{"norm_place": "pre", "qk_norm": false, "beta1": 0.95, "lr_head": 0.00833}
Each number is 500 + 25 x the weight over its row's rms, rounded and kept within 0 to 999. Layers, rows and columns count from 0. Numbers have three digits each. The size before them is the row's rms in percent of the matrix's.

# layer 8 MLP gate, 2560x640, rms 0.043, rows 2348-2384, columns 512-639
105:526485505490532472527511504479535472512457491456523541521476524522512510490515519514456496511489477481529480497521482507469518505485521466485501470503500485446550546496476520529500458471528555526518463513540487480503516507525485536490498494461520499471487504523502517542494482455515505503488507478487459485506503539517519531504511525525516502480502486535508537483498476550514536522506
102:440505477455516510481493517491480476494454489511474515529486498469519489503503528524442535497495523473472525495455565509557486493502538469505507512521520542489507503481455466557505509491525516511515501478522483465462495515525509508519471478510495448538491503572496487473548514533478488504488456520461522508474507480493502520499505544510504478500495489519509526529508514532509506545505
117:545541482526500517522489519506467536552550510501460529492495532476518521486524502483520476549524545530496505484490517537508494481444432475520484485473454484510547480494543453520503496513499542474482444513532503505457550491535508498484499507552499532494495505509488474487468519517452514484488478506481524471505476509526485505462497491498465480536510505462486499508509514517497474475481
102:441494520491491497448514529520525525554490520523503524483473491503525494490464493493481461559533513524465460465449448491491496496513477474495510478511495518478498511527459483496453507486533515464507482526522504530558503471475468462537492507500460500481498493502518536524465521496475483552474537489511483460521514501509502492473555469516528498482488524479479479512445511472431493510520
098:485520478469517472531481499470468469498494497521468510496508520474454495500519501424467472493524543506521502475471457471477536459498530526515533538457472522539524490478468518536565490482496539478477525519468490478483481490463509434497499466486487519505492487488494513511471538521498495476526535501496514532542484498522516520503481526455515471515509469504469532465494499475460525492480
096:533529519473529498467464489523490533464504480545485537517486484539497531517523481518518475496542499515513511497506511464507531503472472488512459520501528528494488579478491512532494526487492554506507542512500476460501504534501488456495488485483519530529473477538509493497462518505485507478465498487479487509516472504516491496523478503485545517524468500484443479485514492477470523490510
103:481500515517543494495469478484451515465469458509484476492526511474503473496461478497475491528482485511518538499517519483480518503526482506493525485523496515474481489541505482508460521506500508546442486521439469483528445467468502495519503499474521475500498473576517521479492503482491492469564516510488515466480473529429447491523505492519511536502494544488465532455475491495475528490523
096:511468551537487520489524486473504522516470522523452537494496487512509454499468496491478505539524540517528487540500495524484524521503466488460519502463483521465512537469512478515507487478535533494477512484471511528485496495502458522526506488490480467486505487528475520480485495476478457475480525480529521522461498503509513513502491498514508493478516458475502491553503478512507458510493
105:492508508506482571521482491517541512479503499455520542478486496518493495481465466469519529492484516523505524522481498489493508523498501548459473506492472509519495519463467465494550482443496487509500509489505453457477494491509457480501468465463468558526515483533497496556509521487502473512454517511466530485480470483499507519537499546505487482496506485504445493517533479527522538557488
103:489495531533514493487487531500523505514543498475498495482503514513458519506517521476521449474569483471522466469469522513483502481545494453495491512453511524541496510513507492480488528502483489499531451461526497514553450522513478463467517507479472479524487471517477512523514512536525509485525498518510516495519496521479522496463527530514424468521513478478474489466542504493480478523510
103:538489527469491487479491486496539506490526487586526495499532493492486476486499485492510514518529505509498482465448504576509511523485491534513500475487523537497468508508523590491516518506542501478466513495461548468543534500503459517493516527490517554518460501481552461521484509500490485470528511504521473480500526498524505501457465457531486533517511535527488486475502488530491530504478
101:479519517489489520530490521500473505545491505484496460499479517526517492468489458500539491483532465543465497504513524478526495511514524524492507500542524510512465508497510499496479494454508477531482502502488521525498496448491522515460503480526494472506516483500528502534498466482471425454446475459503501456463446552515462517491482487482489521477526478531507512522519495518506471496445
105:512525491473472504510498472486512533475486566489497519468451521478483505481530504496477456540441474450539449495479499553472489463509495504516461480464509533520475510485475507497509523514466551477478491454536486476507511520443437526542507460494489504512514500504505529456493517462473511504523469503508462494538509495498488508507495509500521459520459497492512468519488502508498478483481
106:506514539514513506511502504497492538504502489524500518523520502515496496493494477516487501469504525515520447511496531487498503521481512544557515518509467456514490530446497493482466480500525538524499513516463479499525529497449444462513493492518507517460544468482496572467523566501452503474516471518471484517503472510500519490460520487516543499496504524486534534511473498469468458481532
101:490531493509500520542505504516499507467494468518436486502543543485516508482516476545506544506484529540546478501455469520454547532577516439499482495517483514529512530522481483525467499541502507493536543478504513485479437506550523496516486480497494483509470502507493507452512546511497481503501483490467479466515466502517444510497532471539451510536489459473543480472504464505506503518488
104:513483486559477512467500493492501494543485506456543491484497493507483536481537471499473518471504504491488508479531516474509550497494474520512485471490521472501496469526426487504482513480504516508500480481539533508502523514498468464559501507519496468489507508498506501531515497500538527503480501484496503486485523491488493490503452487484511541498481482559500472528547501513504524501489
099:550496479489478515507527494501522486469525512481482464445468497483512508468491517519485495484480471519527516471478539516484493504512485495483503534489488502489513505484481456477511524483487525479484512489499520560502516495467452476492477513498499531522522453544529501509531515512523563515545492455494504489461513529495500534496466494515484501476486497507481493513521517534525540466526
100:520560504501506495489504469533464465453515494501484536548508505500462465513473475499500522479518503480499493507513495519493501541467471478518491514528481525488471488485477515545476545472544490530492497513474508499515530485467471451504497432498489523481506503511464444471445545508488504495481490500482512480471523499514515402481460505484492551490500512514505509516485481515511503495505
100:496508464505482470448488526493524505522514486491503500510540499541524498454500545519476560501497495507522542486510478524453471481493489468490457475471532474481497545492543502449476505501523530507490463505504452498534519511487509507450481490521496493488454478477556490510510529501475470524517485511517509476497492445478476518526505513481513494506459486512508512544512474508499527533511
098:504508546495507504490447497474532510479437520496475478551499474454451434490513505500541530463463492500506442503497515480514495524538486490527521528493524496478487507480524519504509453504466480494512547481506486500485448496493502491507516466523491522505507486498469503515508504462504511528540510476467523502528534490523509535454517542485462528476521522480507520531458514470481486488509
098:493545471505530514517497483514498498499505471515528486525513500503501514513489488519483565480532471515536503497481476497473535502501496500496494491494539499559489493486523485513471486500452493499545525528505531514522481538492477529499528495512471497513493545529495522504474500526492478514508504548484511500495499464475470524497479481499439430516495517462467493467559477455489466505512
099:496544502498507505551487506458505523531474522458542485498519464532550503516517455475464500481549494493506486551539524477499509532498513504456513468502456527529515468521466489554503491496456505503472520530551498482469520490511550505505482521481526549523472536535484524490509516530497525520519473514498500512468483446508511504532523505482538524515479508514509493512476473530486480459502
103:479508498532494503500484502456475505473497501481473493460470544503489533497482503520504515476520523523501505507521495556474487492500486534543485529504434493513501546511494518501488458513487486512480490482560465526496465461515486490498488485465486467495546520497541471486470481467508536493476512477539527475486510524489478469514533513537485500474529498513490492474432480498490460531544
099:499522483522521518474504536556499475487505465540453532573483526464502500474500503484427574458460461510557485460523468519499529504462506498461506500471520524470482520502486491500509470510531513487505513550463507504509484514488486496521533524502492477458490460472437492515496490495481461512500492506548482495506561488468467463528509511501451519503495520512497522504459551537493506506524
101:544495476486524488456485491504515483493503521492515489538472486512473486472470534496495483512464498513532501503497502504504506471448510519468500509473510533519533498485539499519475536503489503479462433524516468460468514491479479481469477497493463543508518456485475527501487459562512514463511494490515524480493509482481554533495513448542505517523503505513536499539525498472516471489465
102:482487502514503489495486540506513587504527475503522524515504479498545525490505473545469525509522530491497495471507510474509533493497527482481497510486521489500508526474496476509496519501487480474477525458514491500496555561535472514525487469494476512508470478516544492493518514453506524475559481518516493481533476492473509495469533458530521494449458533518529521474471534525449513495498
102:470479521492514548457507503498523495526506542494498497494478545483526498513503478500490465503503516508490478500514513487497530462474479462492480471506502501521520501537526485519534493479478476516486499448482519530468585513504485492486459512501482489500512503503532447480441505478483499482480509559473483495502489474459495490555508501486542482490478553493492461509496498500498505536497
105:492501441519523495466487503504515483548516526503498543471495524514497513475494517543481488459482515463492497484516490511454527534534484552533507489520481534478513528491466513490522508478454510507551469463532479474507517492531520505547503490510499478527477504489537531494491553498525523481496541537493539513510499500465530490484517529479497469519479518524458508494511491487499515475520
099:477504499496511467484470457466509454543538519449518537499546525504450494474507529504511472511472496439490529489511500543472435449487481480486505467492487543511473509528513476509493515487460515493517495481553533529521484508464449490471506528524483483502489547506492478488479529472530511493454499515539489479490511512495458485499510489538485532526489507523492479503496473486485544550513
101:469476477476485472485507507513503497475520527486498528500487504468498509486475495482449501492509503455480506521457524522468470525493477474486508523521538531528519459496508482477494499516540570469461485478477441473471542532540497533478499499440443537534542486503540499506492499499490493524500527471479511507481489510465511553513526536493509477514523479485478515560458472456507507495520
102:471549533475511499471507495468494526505548508480477490513532501522541496483459536529481503530495495487503486500480495512574506451509475502518515457532483502522520517476470527487514467505506496536490479510476481476461506517448478493480548452504492468513543530506504518500494509534478495484532490467478505522506496468512487515527535511451503490507502489471525517460509476461539523472512
101:501490513456483515472519465497479513496548499512505508567476539491452497480499492458506501451460512471481520491489519489502495525506500494486526466463529485457497516475529527475507492469477485521501536548497503503506504492495489469482507472527475525491477504501524542499523525492506471492487518518532485549502506469486513529516530495504449494472497465503479515458502515542503536478479
099:469565460502543502511501477469502486510506486494469487493474504530514511443494484505490517471505506488493517547514479516482519493493481463482516494484492468537461445530500497435467509500507484495489503484515476513501485492482501449452525525453483556539463503523513528473525494523521497487548483494493512498462481487486514477509534519524451520465477494502521524511491527478501525554449
099:504464520505507495482506520484517500499457481517496543543475494494490499502544493496510494516492522520494485506492508505538494474550477495491475508444513518508517512492481521515464518514485504486519469497541517521508529508458489486456539546530510502560516491517492455518498499466479491466548550530493505496528508512538479513482464495485472506502483517528494511527537473503502509510491
102:475500502510470501522524487491523542470473496525479484534498459481537519494474523489516511474474500540488529495459539465494492486478488518492509479555519499483497532495515569522454484471509479531481451515524499508509544471535485490477524482484506500456541480509512479500478522525520544506492511511481492508568529486467485530509511482483483493511473524500473472528494522525481478514506
100:504498545507486477508501514479535522509510504483512514481527477447507524489527518535519499502530455485508475510526471494505544494456521464515537524496488499444459495483521574535491541481503505494498498539473521469520487528511503508510498521474527477490564493480499516516516503517561464537447499453499475484482484497500525511545493483549494494506479465515505524463510462489555512514501
097:510505485501453485525507519523534521482471578478500495522524502477477485463522531523513482503473493524514509488484525470437487453471493529486497501501516490502473488466481472523462525520472536547540443478512503512471528515492538536477533515455466502524491516454535529520508535456478514435511516507491487530514485550514496539494459496494477511520449496494490538518539501510497539520444
# layer 8 MLP up, 2560x640, rms 0.044, rows 2348-2383, columns 512-639
103:488514508515525489512502446497531497500512464523516528525504488489458509499488538483478489483459526510510461483524458523519501507540474483458483493458491467474490497484512491512498521483488542512469502494521496531517514510491491533519510481481450462487486519483480504487533524484476495577469499504492508561517459502523466529530489515563540464525469498506516482500503460546536474538468
101:489469485518503545484505500458455535496528497534493504468497524503479527453470524493490487513526552506484478492507457497519478478530544487490529479460493517488432502496519510495533505491513477506520444522482533461512465490507493486510546500534481537498534458519531487525500490525485479509500570555484490506482482522432490513502488543495480469485550479490458519453507501480527507522485
122:503475491452524489529533544451483511514463494507559493486483494529495472494528485508535495432457498498504464481496477496475535496515494546489451533517517493495491511501504496506461526487483488526558507517485499500507453447507495536504510496476490464510502458536496531495481520529532506532485474539529533533501452470507523499501515569469497522463505468480460510486484531496483516517481
101:454478440493540487499521510476542502523517545529512494460541513483500473487501492507499544529490533530493496500486524571481519457487519523535486534519506467510495489468470497509499534491532498510504500452506518462519513502511456457504486465449461543527457505542469514504463493473495492454516547451502496461483492453535503500488500509490514506498523515497519498539517501503515507495487
098:516507518499492533526482509506527520500510469489496499519519510506477456520529539503470482470499482445498512499444515497433510480496524554517507509508466477501497511497482475512527498539492477521480510474487488475518522509464552510488451512470511523518497451511492471466515537499482572518468471522519508501448495483492467476523502466527494494502478506550495471445513474512491473541530
100:483447483520514522504505492529519489517514508475467516509496493485451513486458474496519463490500500513540441515506516531502514527480435491500518459499457486524516485514488485520458521511512518487503517494516493489530515511471496556488474450530506491511540524502513534461467504512548545477453525519527475478500477474464474515518504536535562468498504437533517507518504559496456442511489
101:490512492511487487504491521510498486525477512497490509550480501530479503484522470482539490513489493521466519510538508482502465488517503485479499486520497518522480487533482519465486498475497505519449482532523510503515520479522491484485524497467469518466504534544510488494491513506502529538509495530468473499528454469497512501498497506468500481517480534535503464507457493505524529488493
098:509574482485486503456537482506524519479447477497495475525536523505481503463448509506490538529447454560531506476529484525536494503468510495502506521532478485501473503517445536430506514548476493442466456493492470497477502529496464562477516529498501448488495526532482534454491542497562507467500495469502517545465507515461501510470521521511479496534479490500529531511449517487494517515515
106:526516500475502538518533482503475501495526477529496478497475522513474494533445494537487544462507495544455563503517551482468508483486509501510491518477504515503462533492457489466512528522488469470516465513503526530509498520529509520502501508484499494517533500449477471504512516486541510479499523478508475483515431447491502472508519480490459495473511487473487515491505508498507536551520
101:527489524467523495516530522512522550487490525480451458449539509540501514543481483521488512496569516470500539485516486529555470529498496506508485488517496542458514485553447479499493477494478492526488526538505487494475488506541530525478482481461469490526512515530487510512501515501499480524502463502514460500543463515502532518494519475538452490539487464453506513490528520479462474511492
097:443517514559527522523491480419461467494481541471490497464484463531497490483538518472542498474482476450494497496537510470462488488546501545489522516534471463534486492511505466493488495472498511564544484491516501525546519462498486498526463473503501459508498495507473542490500519505511505521488514500523474490493518470532497510482527502478468508509511508483501491515514535492482510469506
098:478517491537472520479524489507481507506494500509514492504529515507492481560586489447505531479497480524476502489478497495504504487488490498489498539485526497482522517492469528529485519566490510502535476502491488486495524513502502475535515486471522534470493505477528472480525507515538506511533517482504566508489535528489487497531553503476487443549487493492487490505491481488492518517547
103:505473477498501515511479519483518547475490506502525479463531513494503519500526518541470475486465477473468522515506479509526496487517517515531482511496507487475552496536515483542494476505470481538476466500466529491505498535489476482501486482514465554448553468474542494504491485497541506479520485518478506514499427505544458494493484527513571513501525508535523505505533536476488529464489
097:499480463534482492533496491501531497462542524482454442495502481492554456535498492518482518496516494524512484494486470453500469513537477450445496536510498497492506529467468522497497496554513516501488510508528514536485505497509507478458494518490536456506520534506480492493514516511496513467480519459528539503471550517549494463508487505481467473520480499527508480492529479525471514498505
095:481512495563558453539445463496500544492472485476489548474484555467500508526485503496483519513521499500521527531505482484491494484516526495482485469519545494521492486519484507476511452492496473502486571459476510524491496481492519472477524488543469483471504525466508473517535517497501486493498494566456542480494537552459517490494467468468469514505494505509505473476510467479523528456484
100:509449464548459482518529513519506534477492483504502485488527513484530517475506493503474519519485482510507501468513542507479503501555500491515516506498517521471499481522464509547490493470481503489492492502493504517479488496547511543538499476509514479489489476441518489475506493530511534523500513508486563537509490508508477496499497498508525508500454474503506456518527513520474453530473
100:483496524487505512487475479493503481505467524523512523500515530480506532542532503494481460543513564496490510531493523458521503496480470470491510525514471502531526458521485553533486535471499456478484527497496484441473509530486508541515455454549515491506511514491501500479511498523471515509540484476522499479522511500484543521519522501499489494493485488477499507483470538491490480507491
100:447477500514479518508514475529529488465478458467485509483477545455533484519494486505484477507459530480498481501487515485515450513517492471453515442528508490524494503483504482479523495517446494526503547536465490501477536457530504504499531491520474458524525494540533498468502509506495530447502515509479441539476480484505514524504456504523484540473511493467521468469495535507505452475521
101:486510520511512476486452549531496513541471430476492516497466500487434502508494501525500520493508501404542514506498498503554508487471476482472517481501500491548501493509516446480503487494526522515528518519536464487520489475518449491509483518511474513518538506554484485508490509497517525504544520487498502509519478510530533515514536474535478522519520476477504481552492502543481520472553
096:507503515477441498517489469495443495530508487510504532499484511485516564464490526480454499449474524478463510478485502493513477471480511472492543511482497512476531488537424476495451460469492495476524483542545506509503475514472455531509507512522507469508508434528499540489517471498508486537475483467521495459484486520523520563470552490502500487454530492455534530481507488499496526467479
096:514475551508473516518517461494488520510483510531495539451550511475500500500457478478545502503508511527509469540512487515566505469504532513497469505461503502487482513491485535465475502480472537463502468512491529480536569510512510482573499506533532507507510502501457496523506525537526520477489505507470515498487509452551529494493468475471503520539489481514542504520475496490547532476549
100:501466499556489514487501499497525473500496501492462467474503509489477476505457528487484503527487514481521471479520474541488516477456466505496476550487502514479539480504485501528458462488481485477533478479538499539511529489488493531509522497462459499518534490477482474450485504481511518501486436416524480466490486457463525514492495493519457467527526514528520469534533504498521475523505
105:557507438526481502498508479459499517500461494484473487485546525533462513500538523457519510512505513518554516477495534528440474517496517496466520508476533496486497440505478509514503461536457507508517474505510501506506476537536484496529525500509520515503501497476476516482500505468593492500474496478454503510526513515489450473503489497500500519480540521520525499497493529487477485523520
097:471532525478516484511523495468493491500499499532512484510508473463489529515500512511507512497486498438458507470487492482487499510516494562501530478507477424469520455483475466510507498504550474484521516537519496497498500514525506493465503522515531487512505507467468540492496484507479467504477525481504498515445532489440518523491516509548510557482497435533504555527529542510477488508484
097:480515496499470512454498473497545501516527444517495504471472494461504529536477503480548473537489507494519497504465501473517512516496501477528445505494498499516526479524518472484526516523560480550536497513491524523484496534498513471520504475542519494490553474465510530459498537520474516490484468521509495553503491472497509546498555557492505447481511496527492495482492497488545539505504
106:469494471491471515544447524510479536481548522492506514400542483496492511488473489469513515483501505479504474533511537468464515496483495492487518458499508495509530502481509492474536457524477509554495507542518466484470477510473516523526526503464525478487540506513491511520486518444509473505524496548532517576522492497473510500566524544510475469511481525467498496466493440498505474554512
098:509570551531491488499467533507521513535469509484535502472503469473479521486519478482524506559521509547464494473516493474477519474522520496477467476498454483521461522551525466451530528482512493463516475501480483512483496531526508470478465520511500523525478479455528480492463476513533480467500522479470485522488501523519493466475501472513522503475519484498513487526512534498476542551542
102:469515482527523449518541523495473498512563509519470484496510474540525502553516499504526484516530511507501524515488533488473506490506488492473519491522526483494458514494464477520502552472486519473462454493491511536497482526490530474494513499501463488541487508478478508512469510510518563506512531503487470520494469514505462501483488490497532522502481528512546495486509515497529471499504
096:478492495510485457505511490511475509462499457479512516512519451504524505477498537463491462473515472512464471531523519535502499474519523476471487457533498511498555523483461511533516491510487512482494520518519495481499527525501491467481521513502529483481478472492524485491543500544475488448528488487492494503514465485520466504504502540498505512514533506509485503525480542508465476544478
101:492489509468501459496459549518537502506470495488496510471505487487535478503530539518490494504527466493483503494500538492483492532516493534529474473495487531536498488524531515521498514481521465495473464505512506488490499505494469518498430512473520485500481473538505486504541532477480518537505556461555501482459488476517545478582523526486492509540498494515417524476492484480524483514527
101:492488464469501507498483483496546487488450517495459512522436502469501539507496463458506492501502453440479503489526507501478557498498476493525492481506473519505490517470515494529526471504526537466497500502539511464538495507506486520475491470494507518452517520517543516503439526457462496474501500507472489487487496497558467509444482488517518449449508481527528523484474523529548494504522
102:502511513479538487459521491529459472487491451506518493510530446544545501434519491514458501509451482478510492498545515487485508444478509513465522512470501519465524507528499519494522521490464509503431494549520506529506482463512470487451473473514536513500522499492488496512528487514520480497513498513482499524538469522493514505514482519493506483546553523495488530509476487503482520475500
097:522507453517479451464463523486492503500464523522502493490490496515544527498480503502486504514513491496525508435501503470493495479522502522576503517510445497477456492522532516516498463511507517491474495511516517483524482496468503528503502468538580464511485557444513444474521509477503492527451486481540453533497516459503515502504529470481526482538500476483445457520531472475508472520491
099:512529507546531488548491459502554504514449495511505516510518491508531453489528489579493483528505503506536503482482524518500502513482509490476494535452514436466520499520567507518513500466453471523515516469528460525484493507503509481514514498495545483492516492504476487524493475499511494462528495470476453493474471518488536532481495545506510502479515515478531489495511497470474521487530
104:483532501479480466515496504477517483478461509516516481518465536518504467440480461510513483479522518477466513491493513474493477520442487482480495457469462482505548464516502483483477516513497495508507550538538479514523524510452502489581493465505525503503479544475507470511497503489526469516501511508433508497492473475480528491502489558492490481534548507505497509475533482481483531528494
096:510517528492495549496498499478503509492501490470504493501512516490538500475516491457461460507542463533547494504531551468493481475515451484502487531422501498482547474509484497477527506501483507453505484523473502477509459480533553477498523533443521473452479489472540498492456537515521515510502485528515449510471517547493508509527472509509519517509507471530472513530497509500543499520480
# layer 8 MLP down (transposed), 2560x640, rms 0.0335, rows 2348-2383, columns 512-639
097:499487526502499503529427467506529510492498481500511480503472493544508526434504492510469527498506495569507472508456488484484476478514500500481501514484481519500486523456482505493495526483536496486469505518496465488526515482467487497511505482500535517502513511482496504520528470483511466535526522494475494472541454488527504470491498495490480514527483482540502506509441503481507488485487
101:491496529483508495479550498486514499496510489515507502505532481447523467459444486522542522515496519512446490502482478515466527508470479533508501483494471446504487452495467508479517471504456499521503493515468463507447470515511514478466549486507489465516534482470498544518504469469511502474522532511482537509536551502514515503521503501473492464482482506457501480514472510501515483514509
096:506451504496513489512514497462466492462540496521519472507543539497475471495518495521518518488500492461458529516472513484512467513497510472555500478506479505478517489520547503516496476500523516497489500453552496501560533474484460537473553505464506538510498513502504504449538488518505487496501471528476503507490459511541483561529493541513516542515481502466536465511476485459504532531488
102:480477473485491498469527534499518489469499517442532487518462513530478475539509478494469453519514489490485503508532496507476544505491519472511508509483447469510524432555446516468498450498502504528532513494481487494477530525506461505469530460496519485505487450514519510500475521494568457508496494458511527526534503487467515456446490489470505531479450488490488527509526498537491493503507
098:511473540494517484502532476477528490560499465515483523508485513489447580515502514502437506533484514548473450512485475508492537504497515527514496478476514483542493454490469481497503472519501524466489506503471516511440487509507466525435478509481509530495501495512479472505515487512522540510499495544538515485515496522537501469516508520470501439475516481479525520507505515487545499481519
098:480517474471477473459509544504521504474507466473538458463515477494510472520538533523514554485505498479503469520540487513484491515503526493526477486518494498472499499497577479465481508488458453484482506475512514514427518521469465502525511502478462506560461485551470477498523506476502463504521495500466540475543524577504489477481472501545500504487473519512495543499490476480539530480514
102:501523524491491473513470531492504512500503533513501477491514500464492477508498460520509561494524523527495492485525518497499498478553484520540497480518520517481519511522454473504503493514536546487507491502509496488531514495502472498506493469440491474512482527496524535486490527503509437485481522484506518502494507511470496538493524484471487505535488482499508466543500513480519483467533
098:547474523512464481498485468525498495499529493496487511485513497503518490532470481518497458490508540480492467527486459484532527493491488504431487499531481474517506507455474428479459507516457476515508495476511532500465551533512479523516497511501492515489455483490528515503510494499506528455480493490499500496529534432471497523477472531468499470477498475451483526526456490538520539427508
095:506497524497482498503505503500466508449485513519509479488506485513527491485502496500511523549541492472506500502476536510533477474517514474490485500543471502481472495497499510505503475514505497570493505516556532487535487481500512428492548537523515467476472504492508481455502481536482500522519496495446497553514554501540478493490533519493531521473494484482501528504513494475458493535527
102:494495490502561498491522507484473506539535534456523507534488510500528482475503479483512466536544488505531441505469498483528495526471491485504491479515515527491507456515550537484516501520501528539479513534494520479493472458477470487502501538489541504500502519494531488470484516460519509531481498522503498507500472509445513498464463463524532456480496454478510513499496512536479486507514
102:511479513472510471532461492502511522488509481466515480486475529485539487509510518470497493486538503507470484537480518481464495518499472508487495509473472481495497521528524495478530461491495491496529495504458512476445514431510501480508504515426517544516486485501515493528519472513488484510551510458487517514465513536479495465519517474455496534521492479529468451445462482469492485508493
099:551485525498508496494534512496500557477441502525496421539504458526518502541477544499516537474486495535531543525512505466489525517471549511504483534464486535505513513517497523498496564553516511477459506511497483492479501486524486496526528485520477514500514475477490494538442523500498494479504485513491477496459479505474494485491458465505544508495498480537496472472492537523481471471513
101:533468481465532492519493540507513464454513510528540535532527570518496541474533530531523500446467504499466461512489512526487520502535491501497482523507487493524523509534447488505525500496543512491501470522476494532546484528453482491487510491527524510508520526521513486513555525440526542478493481493488505498493512489495517542503500495504448498487535521522520534493511521537500484480520
099:519456514486476513468484517522438528501488542491503479493492526500467473528524517497515517490525453509505497511486506447506485541495517482517507535524506518460482477525493541467586477486525511504477483523477489536450515511465499515490487483527485527504502518517499477488536510460473503522486513509494538522478546571472482476547505480519508528489499500484496541476482510496514532510460
099:498550459494498516500557508504529528471496486501507507509562527516528465505516480488542496528517521518533451482480501446494503520498512489480523519496493509504509492506523511506486512473489494564513512466501511514498441497474514493501509513476496507561448511509524527500513519516490491524473484473536482498565487550480479498535541544482527494526473496495480505448467510507545522520507
096:473485510470515476503510569461484489505547510494475552511479488523526490526493533497505472491490547514512501477454468517490492492463525489483526509476531525486515522492528498510499495495479504504488503561515492513517502469506489488445490493489487487472497513511460470481490466507527502464536498522472520525485486494525506548519507508524449514472512536545526537491515486455527552515536
097:508481504573529531481528499510504490471514543468506465493455504475513513517487488487512506503464474491504468481508517495532490493482485488540488489476471479526532490461486545481508512490506504516490491516480534531556488515514489484501450511534537528562490514502473492504509542478478476508472524461503523537514511541537466466495494505536452485490498479506523544474503465542521544549490
098:498492509493457506475478494489518487506500496546519490486477527498458519495490452521537518501495509488487472517507504534490460473546493479493445503551556514488478496524502489501501547484484472478541509478496530490517482503478536475513504504502520487523492453487465496444488443500524506482470472503520464514482467491489501520504499489533502521536528545511535507506506487502500499492490
097:479461473521455509511445478519482396507498512462525524484505516531504470523506460504495498482466466455512506519494500483504513532493547516486506521492530535487530455488467495498502495488524518498453490453530519464499541476546491496500518523505496514468476479489502535509526534517464541503532455501531531539534478482491521531477564476500512482493521483511489470508496530478512491483519
096:450475523480520474511480482486485451509506512518515483542481494491534450456500512510459492495530481510536453507501501475520500489524500505528536504501479542487501525487469489496478524527492550530498532503507508487484491520504490556510502498499500491508506479501516478551497476504531519559490515446452529510486518522493534496501449501469433505451480470487502536475498499502493524493508
101:525510477532542504541506471499497489470483452470497561493541520530506498483504490469486477474450449492513459514510458496539479477479499473523493494502460521499520490490510473508501520479457540476526535526471504534522482475479485496548453480543517488515518475504522489527477454503524526495510485532493522562485504509523486463506480535492499484493509539514469522524540491516520513496511
099:503488509482480488494512501516539501491520532461521514533480498503508504566523483487478490491476465504497514493469460508479526511495543506475520440508470519484499481516524497471552472520509514473474518470518481480469502466497454449537499537498524496530491499505475489494494527497524505490513523501490501469543477515506518505480490484454544507513445531481518466481482482490491491511491
102:513506489494510529514504488500466541506550509485528479507462518533506516492491488470472464497533491446505514455493485466467520461479459497502482471500524522523542505524508486516512442528498500519472572478518489495466482520472520542493472466493496487541561511474480499518488461517469504553502473463476465500511556472518468496481513512509488446475475517490481532494497490488526489514503
100:522525511492502495516499521515528506465491508479519500497490499485473495483492511465483471510461506521494524461459504437498508501474503476473474528506465496457495497464512534521519552476482533464483481485530490537470484483493468466507477457459540495517510510464501557462476507449475467511487489526452504495518521540534478512475497543470488484517473516514461504539495481508490506514495
099:524500514493483509538507499465518474524492517492517493496468456522542503543522454516550441513495485545497528492532502512473498507545451510483510475518512499481509448485464459490511546518505498492548489544496545478514496481497523500518529471530497524502517516486508488434510551429483505469500518501497509475540500464521523547538539521473493473521512469491539517516486421519477494504488
102:519503516514476515485472496490470512540500505543504483500513481471493510456503521520484494517490481464493506498485478512492535509497477547466495507533557498486496494497484529516539497520488489490508424563511504486489514512515547525510474485491493548477514475501457466534493478499527495501502501524498471487463512506519469466507489491530476543518483471518497524495499507529505515524527
099:486509481498518501493511493497521466547527442523493491505510494495493467492521483484510503515519491496506509548507457499551495458476477519515554481531500517500487479499505494529512471509479519490516508524519501466485489499515461549468496466482468482532533502497486522509514503513567529483486493484516532448509449490528514519513521484523479490484517508542526499500505506532483503469478
101:484499486498522516491469535492517515502503510483514484477503480475522489469499481506520480490474450509480489498507480514484527473494487531512442508526491466493487523516476489520521501499523515512511470507562466508470477507501531500520539529522475518492480538503481504545507486474503511473485504511522471499511489480535496478486519520515552493503444490490443533469538557483489506491472
099:456539532524503452506497495450523474514526489514522528501497509514494579497527519532561517499520484459454520476493477527459505453456476515521530529485492505518475494521528511505502512535505530496506435496558530507543452499481463510531502481502503494507536481513485491550540507496512486500492448518480519484507515499537485526463538519500506558512509498503455529510473430551488478503508
100:501521461503498486505465465538508509448492514507510518465558530521494520513536551511481469515486539502524500481536482497500487497531471482489482490498508551484460524453477474523477514491519475508521451476505484503524459449536523493511516550490527481463466530480481474527574482499520479514459468528505549518444494514513461487525520511482494482509486449529500493423549494507505478471523
102:481512511525529515496533495476531496525493512515505518474508497559507504490498531485509515504499485522506469497491563570483521480510512494503486432517523528455491497505481480502476495509537492490552495480488513475444522514485495496505535500507489497518494459503525497486513520511478500470528498510500490513495554484541491514470503526475503509485473523494543527462518493461482498493488
099:533477490519494462490503560525464489538500518520483454491513533485520497467563478481490493487496488527507531555505489529514487508494500477475489499524517545443524529488471483499505492505508525469496497526509451504449501516461485451555512515508476497526473509495501541540509504510487530484495499468492483514522493561539503469514532488515536507470485519526491479469512501505477529515471
101:481497510513470513498498527472505495484476482501527516449497490443530472537522493494505518510463538466554488480492484504544494493459464497459511492545467494523478537522495495531499431494520508456478505520531535461501487482516482505505508492505502472530543492485497480471477515498506466493501551466474503445520474516495468488501531542441510511509514514477507502495512526498497454519530
102:474523501507470472518461471485522514492491477486496498516472510512476490522527522503483488530538465483498498513521498512505488511519458523475535579501503501488474515500505512514549480479474469489505507498508460458506486488504504475487521529483519476527489475474480533508471502491526482524491496494466490502449550463531504470530507550476510508500553494525517444538494497559481550517460
103:515492525490475519499530506525499531491526492507534489523509493519503502495470514527508542443484532510445484505508459470522500508475499526449477523487535520506474516500496497486482523487533470478496515537498474506489527461528502448492524479521505506548510493490490462501478500445461528551492471476466522492526464537494479522457511533490461510496493505490467475476490515521510513537533
101:495515531502536492487490477556464476518509523516521545494494502496491502524509509538510464522529460512513470480480509509482489522512478459426449505499461496542456516513528525496528518523515497522501502529479484510499530465505467492513458478461516497553495501484485503528503490490494516526527530527483475495492505535478469494521519462503470524518505497501473474479476484496547540472481